From a checkpoint of a small transformer trained on Wikipedia: RMSNorm before each block, a variant of Adam for these matrices.
Each number is 50 + 15 x the weight over its row's rms, rounded and kept within 0 to 99. Layers, rows and columns count from 0. The size before them is the row's rms in percent of the matrix's.

# down: layer 5 MLP down (transposed), 384x192, rms 0.0853, rows 268-284, columns 96-191
# up: layer 5 MLP up, 384x192, rms 0.0692, rows 269-284, columns 96-191
down268 102:70 50 22 60 61 65 60 73 41 57 64 45 50 39 22 51 34 64 39 52 55 56 34 80 48 41 39 41 38 45 32 57 49 62 59 49 53 38 53 49 55 27 70 35 58 17 59 41 46 54 40 62 37 72 75 52 72 60 30 37 43 66 52 38 42 62 36 29 09 47 42 36 67 22 57 60 64 83 54 50 46 60 57 51 45 55 77 44 57 69 56 29 69 53 53 47
up269 107:29 61 40 58 81 56 34 30 33 42 26 37 52 61 66 52 20 45 29 59 69 42 33 43 54 22 57 50 34 43 72 41 46 64 45 41 61 65 63 46 83 59 59 70 44 59 47 07 47 57 70 59 27 97 70 65 60 26 53 44 45 49 60 22 22 42 23 43 29 45 31 43 84 62 67 47 45 54 78 51 47 60 53 59 40 34 62 71 43 33 40 38 49 38 56 70
down269 111:21 53 75 73 57 52 51 61 53 82 56 26 46 32 42 63 53 59 41 67 58 45 34 51 59 33 65 65 77 33 68 54 70 38 26 38 30 60 66 54 59 22 50 53 45 34 55 38 42 46 56 59 58 62 41 70 79 48 38 62 55 53 32 52 56 57 50 46 63 54 38 60 47 52 40 07 43 50 60 69 33 68 61 56 56 50 11 69 49 36 39 65 76 66 09 48
up270 089:47 41 64 47 39 32 37 67 59 71 58 37 47 61 59 42 65 67 23 69 45 51 66 61 74 49 61 66 40 35 56 65 47 59 29 45 55 52 46 45 47 31 56 30 62 60 89 24 65 27 38 45 59 36 37 39 93 51 42 42 38 65 07 57 46 55 59 50 61 47 35 73 24 52 22 48 56 38 69 45 55 47 41 22 55 56 68 73 59 45 48 66 25 55 61 37
down270 074:48 54 49 60 60 70 44 12 50 60 57 36 34 29 68 92 37 47 61 42 40 67 54 65 72 49 64 65 48 38 54 55 35 74 37 54 81 52 38 41 53 38 41 46 55 90 47 58 53 43 59 35 65 58 81 57 24 90 60 64 33 48 38 50 54 90 35 60 29 64 65 46 49 42 57 54 60 64 48 57 29 31 79 45 55 51 88 44 28 53 52 27 56 68 68 57
up271 119:53 45 53 51 58 29 52 67 51 11 47 66 34 25 56 39 72 52 40 61 51 56 35 48 24 47 50 58 24 47 47 61 63 72 38 65 57 39 58 39 52 54 21 47 42 54 40 36 15 22 34 69 59 54 48 44 62 58 37 29 38 52 47 41 49 45 50 27 56 62 36 46 44 62 79 42 70 68 57 55 63 44 26 66 33 14 55 40 57 59 62 61 47 51 33 74
down271 124:43 61 32 46 48 69 55 29 48 68 77 12 53 86 32 41 58 77 33 50 64 65 47 59 74 40 30 51 71 61 49 39 61 33 44 44 41 67 54 36 55 61 60 73 85 49 47 64 76 91 51 41 37 51 45 58 33 36 70 54 68 37 69 72 44 52 44 83 27 63 61 41 45 24 37 44 44 40 41 55 40 56 72 53 57 73 47 55 44 26 42 42 58 39 71 41
up272 137:47 53 58 31 58 20 65 42 39 41 61 54 45 52 26 74 48 00 63 40 64 48 62 41 62 67 47 53 61 45 61 45 50 29 23 59 54 46 45 48 53 46 53 58 87 37 67 37 47 48 50 63 28 63 48 50 49 23 81 63 42 14 49 39 29 51 66 59 23 39 63 16 32 52 75 61 72 32 28 36 37 72 58 32 54 44 62 45 44 37 42 33 48 43 35 76
down272 146:41 49 72 77 48 47 49 58 41 70 64 39 70 54 40 44 48 62 77 48 68 38 21 50 42 42 67 69 22 24 48 57 51 65 59 45 68 58 25 55 64 57 46 79 72 78 76 43 51 39 47 56 59 23 60 46 03 60 63 59 33 56 73 48 36 36 48 48 37 35 64 51 46 70 43 49 20 65 21 29 55 23 41 27 54 40 35 37 57 70 43 70 56 64 62 37
up273 113:35 57 46 60 57 43 48 54 66 76 78 54 52 67 48 77 21 52 54 57 56 74 68 43 54 50 36 41 33 56 63 47 46 53 24 51 81 67 46 22 36 60 31 74 46 53 67 72 50 75 89 28 34 52 46 57 52 62 53 62 58 54 42 78 55 19 52 24 37 29 65 49 47 43 68 64 40 46 51 43 50 31 50 56 43 61 54 66 46 51 34 73 48 43 39 61
down273 117:45 47 53 50 55 49 47 54 80 46 18 17 47 57 36 47 80 48 58 49 33 37 49 68 52 44 58 42 35 57 53 43 56 59 45 71 15 32 62 77 57 58 58 27 75 62 38 44 58 33 24 63 39 27 51 56 68 24 64 58 47 23 75 46 79 68 60 50 51 74 33 43 43 57 37 38 66 55 45 60 31 62 28 30 66 42 57 28 66 52 57 27 47 26 48 42
up274 106:70 71 58 64 65 54 41 48 50 57 12 38 40 53 54 49 54 73 39 77 54 32 24 62 39 30 31 54 42 36 53 58 43 70 63 62 73 41 61 53 47 67 41 60 63 63 41 49 53 48 65 39 57 56 67 35 46 75 65 36 33 79 62 26 38 34 00 27 40 28 70 62 53 57 58 21 54 63 54 30 49 31 51 18 57 40 65 51 55 65 37 37 68 43 31 30
down274 091:31 45 72 47 44 62 15 56 58 34 39 40 52 61 74 73 59 58 39 66 66 59 96 46 51 67 88 44 40 33 70 48 43 57 64 18 69 41 59 44 49 29 37 49 58 70 40 41 40 51 69 48 43 60 47 73 48 37 49 66 43 24 55 88 53 23 50 38 53 66 45 56 59 29 65 59 81 34 44 46 34 46 18 46 46 23 50 44 56 36 53 62 60 52 60 62
up275 100:47 36 50 71 54 24 40 38 70 55 48 32 39 63 63 51 37 54 43 35 64 52 71 54 28 19 51 52 15 49 85 70 56 61 57 45 63 47 56 28 31 37 32 39 36 90 66 63 43 57 58 45 74 44 68 42 31 59 38 40 05 63 74 13 32 20 49 48 58 52 54 40 46 53 57 53 48 46 39 44 63 44 30 25 39 75 58 54 69 44 36 54 67 51 52 71
down275 095:51 44 26 37 43 58 62 71 09 51 82 49 53 53 45 41 48 36 42 51 34 53 19 28 67 43 57 73 57 40 56 46 42 57 42 60 62 48 27 65 60 38 49 75 74 30 58 32 59 61 56 62 24 55 55 50 64 52 43 32 77 44 57 77 70 68 54 82 40 52 77 43 59 73 53 34 42 48 60 59 55 39 26 87 51 54 64 60 19 68 50 52 27 52 46 46
up276 074:39 53 38 53 70 38 28 60 50 26 40 62 38 43 70 62 49 49 62 43 38 29 67 45 63 09 45 58 51 26 48 64 59 35 62 69 54 49 46 34 56 60 59 52 58 39 60 45 44 36 50 54 69 49 61 40 73 57 60 64 32 53 47 44 21 62 63 47 19 45 56 48 54 71 44 32 51 44 67 26 57 48 76 27 59 58 99 54 37 53 51 32 54 41 63 83
down276 087:56 44 60 52 35 69 45 43 30 29 31 00 51 48 63 14 49 58 44 20 51 48 62 65 40 65 29 60 18 50 38 15 55 42 58 21 60 57 29 44 54 50 43 55 30 59 37 49 67 68 32 55 45 20 15 66 64 60 64 36 60 52 56 57 63 70 51 39 72 44 48 33 57 36 32 53 65 49 42 74 62 63 40 55 47 69 39 53 43 41 37 55 43 37 50 17
up277 052:50 35 53 43 81 57 59 56 49 62 60 07 42 29 53 54 60 58 54 36 66 21 45 38 45 63 23 51 35 66 54 58 25 57 54 41 33 73 42 50 48 64 57 39 63 73 36 45 54 24 77 38 58 64 57 51 44 51 24 59 28 68 30 54 62 32 23 47 66 39 69 77 53 63 40 64 34 62 13 69 36 51 54 57 53 64 46 42 43 60 47 30 39 43 35 35
down277 054:49 63 51 63 31 59 51 48 47 30 30 99 54 71 59 40 48 31 44 62 32 67 57 62 65 43 69 46 56 38 30 49 78 40 45 53 71 27 49 48 47 41 50 51 32 44 58 52 34 65 31 64 47 44 53 51 39 52 62 38 66 18 61 58 35 51 75 51 32 43 28 24 45 34 59 51 56 42 64 32 67 40 53 40 41 31 57 53 48 36 50 78 62 43 47 77
up278 102:51 59 69 41 56 53 57 61 51 36 64 68 62 42 57 99 29 57 63 66 40 43 51 37 60 55 60 38 57 46 46 56 63 64 47 59 88 88 55 27 78 59 86 33 35 47 58 30 71 59 62 48 51 35 47 53 57 52 28 40 47 54 41 57 39 58 50 49 66 45 82 21 71 63 45 54 44 34 72 94 52 90 88 33 54 34 64 46 49 62 42 54 57 61 41 49
down278 111:37 53 48 67 48 46 37 11 50 52 46 15 40 36 51 56 44 54 54 43 22 27 82 62 68 78 49 47 44 31 54 49 41 34 38 26 53 40 65 52 36 56 31 65 38 56 32 59 53 30 41 54 54 39 42 47 52 45 71 54 51 65 74 21 58 56 55 61 51 69 38 82 24 46 60 26 41 65 43 38 38 47 41 82 41 65 44 55 49 51 53 42 62 28 60 40
up279 106:61 49 61 59 51 62 39 23 69 41 83 52 38 68 68 86 41 51 41 17 53 49 72 66 35 26 67 48 26 42 86 72 42 28 50 60 51 43 39 36 41 29 45 51 47 66 70 73 62 53 47 69 68 46 36 58 25 37 26 38 44 52 38 29 43 45 62 30 49 46 54 55 67 67 33 34 48 52 63 31 47 44 21 42 65 43 63 54 61 32 56 25 54 60 52 61
down279 109:42 45 14 14 56 52 70 50 48 56 41 58 58 49 42 27 40 51 54 87 67 43 39 65 43 51 55 43 89 47 58 36 38 66 51 22 52 67 47 50 49 74 63 51 65 55 59 51 62 31 45 28 46 64 62 47 45 42 40 60 62 32 99 53 65 42 34 78 45 41 26 42 41 39 44 68 49 55 56 65 62 64 63 65 35 60 46 70 53 68 52 74 62 55 45 66
up280 065:57 67 56 57 50 27 48 46 44 58 75 34 44 52 56 66 32 52 47 64 37 52 39 27 33 37 55 48 39 49 15 51 55 31 69 63 51 26 38 58 46 64 43 31 39 83 60 42 70 63 59 58 60 40 31 47 54 38 48 53 17 32 60 44 48 51 55 65 27 54 65 61 31 33 46 27 32 52 38 66 59 59 65 62 17 39 44 45 57 44 62 63 55 48 52 95
down280 063:46 40 29 47 42 60 46 65 59 51 33 56 48 40 37 30 63 41 65 53 53 50 48 60 61 58 50 59 72 53 59 56 25 66 43 22 25 67 67 22 57 57 47 66 52 34 43 75 49 50 45 69 36 51 60 53 47 62 59 57 79 46 39 45 45 45 40 50 69 50 42 63 60 79 38 35 70 45 53 36 40 44 44 38 82 59 99 35 46 53 34 42 44 51 37 18
up281 109:00 69 61 73 46 40 52 67 41 49 69 54 72 33 44 45 21 35 54 51 35 76 60 37 46 51 36 47 64 61 31 66 61 40 53 39 34 58 52 34 68 46 44 46 40 51 74 71 44 44 52 55 36 27 53 44 51 45 38 63 46 26 40 38 39 41 55 43 32 56 36 40 45 50 63 74 37 30 55 48 22 53 57 45 40 61 50 52 65 47 36 53 75 46 14 47
down281 111:20 38 41 45 57 61 40 27 74 50 66 80 56 76 49 66 69 88 54 47 48 32 55 39 50 45 31 48 30 34 48 36 28 59 50 49 55 58 53 48 45 57 36 43 69 53 25 32 40 53 46 52 66 52 47 69 52 41 77 44 44 87 46 32 67 37 57 61 59 51 52 38 45 52 48 41 63 54 58 35 37 49 56 27 72 24 72 41 50 37 59 34 46 65 76 46
up282 096:58 53 62 58 37 49 52 64 34 55 28 44 30 54 53 55 59 51 39 88 51 51 41 30 23 45 87 71 57 43 68 66 51 44 12 51 55 66 39 50 51 29 36 57 52 69 55 81 38 72 67 41 86 41 12 40 35 46 55 55 55 49 94 51 44 29 39 59 46 42 43 54 15 23 25 52 61 55 51 38 58 46 47 19 26 75 57 52 38 74 47 43 45 64 31 50
down282 084:57 52 51 54 56 61 29 54 46 41 57 34 59 60 77 37 34 48 47 44 41 41 44 50 66 59 71 46 75 46 51 29 35 49 33 49 44 22 69 30 33 49 62 38 66 29 42 02 41 58 56 49 24 34 72 54 48 45 49 67 47 38 17 56 58 68 46 55 74 50 63 34 65 62 54 24 46 47 73 47 41 55 34 61 60 44 69 64 64 29 54 64 55 31 78 36
up283 110:41 44 50 36 45 34 53 34 59 56 44 73 53 78 54 55 49 50 39 59 71 56 53 31 44 23 45 43 61 24 73 39 33 52 29 82 49 44 26 45 39 58 43 74 75 72 67 31 31 39 42 45 25 60 46 64 54 39 71 34 30 50 55 41 39 61 42 35 54 47 29 27 73 67 60 39 37 38 47 50 38 73 46 34 56 43 58 67 37 21 48 55 58 19 66 86
down283 096:82 37 80 71 43 53 49 69 23 49 35 52 46 48 66 40 48 54 60 47 29 31 31 59 44 41 76 79 81 77 32 74 62 51 22 31 20 45 68 44 69 42 82 26 51 29 40 37 55 49 56 40 45 50 51 80 76 51 55 42 49 58 47 68 52 48 58 65 49 58 78 37 67 57 27 38 59 57 80 60 63 52 53 46 68 59 54 37 72 61 48 87 54 81 46 30
up284 111:45 42 64 41 38 26 48 63 57 53 41 64 49 70 35 32 45 35 20 56 44 73 50 36 12 28 94 58 45 36 37 77 65 38 29 33 72 42 35 55 63 59 46 30 47 60 50 82 79 59 29 41 77 42 23 40 44 34 34 63 45 39 52 37 57 41 71 44 56 36 59 47 44 42 37 27 88 39 70 72 31 46 49 54 62 54 58 25 73 72 50 64 61 54 55 60
down284 122:49 48 28 56 51 46 67 53 42 72 65 58 52 32 59 37 52 78 80 42 65 41 31 72 70 73 34 61 67 73 73 30 57 59 19 54 43 67 42 60 49 41 53 69 48 54 39 30 20 34 68 36 27 31 78 55 52 53 80 33 51 53 62 63 56 45 49 66 42 61 44 39 31 61 57 43 37 36 48 15 53 43 49 36 53 39 35 64 36 44 42 29 46 45 16 16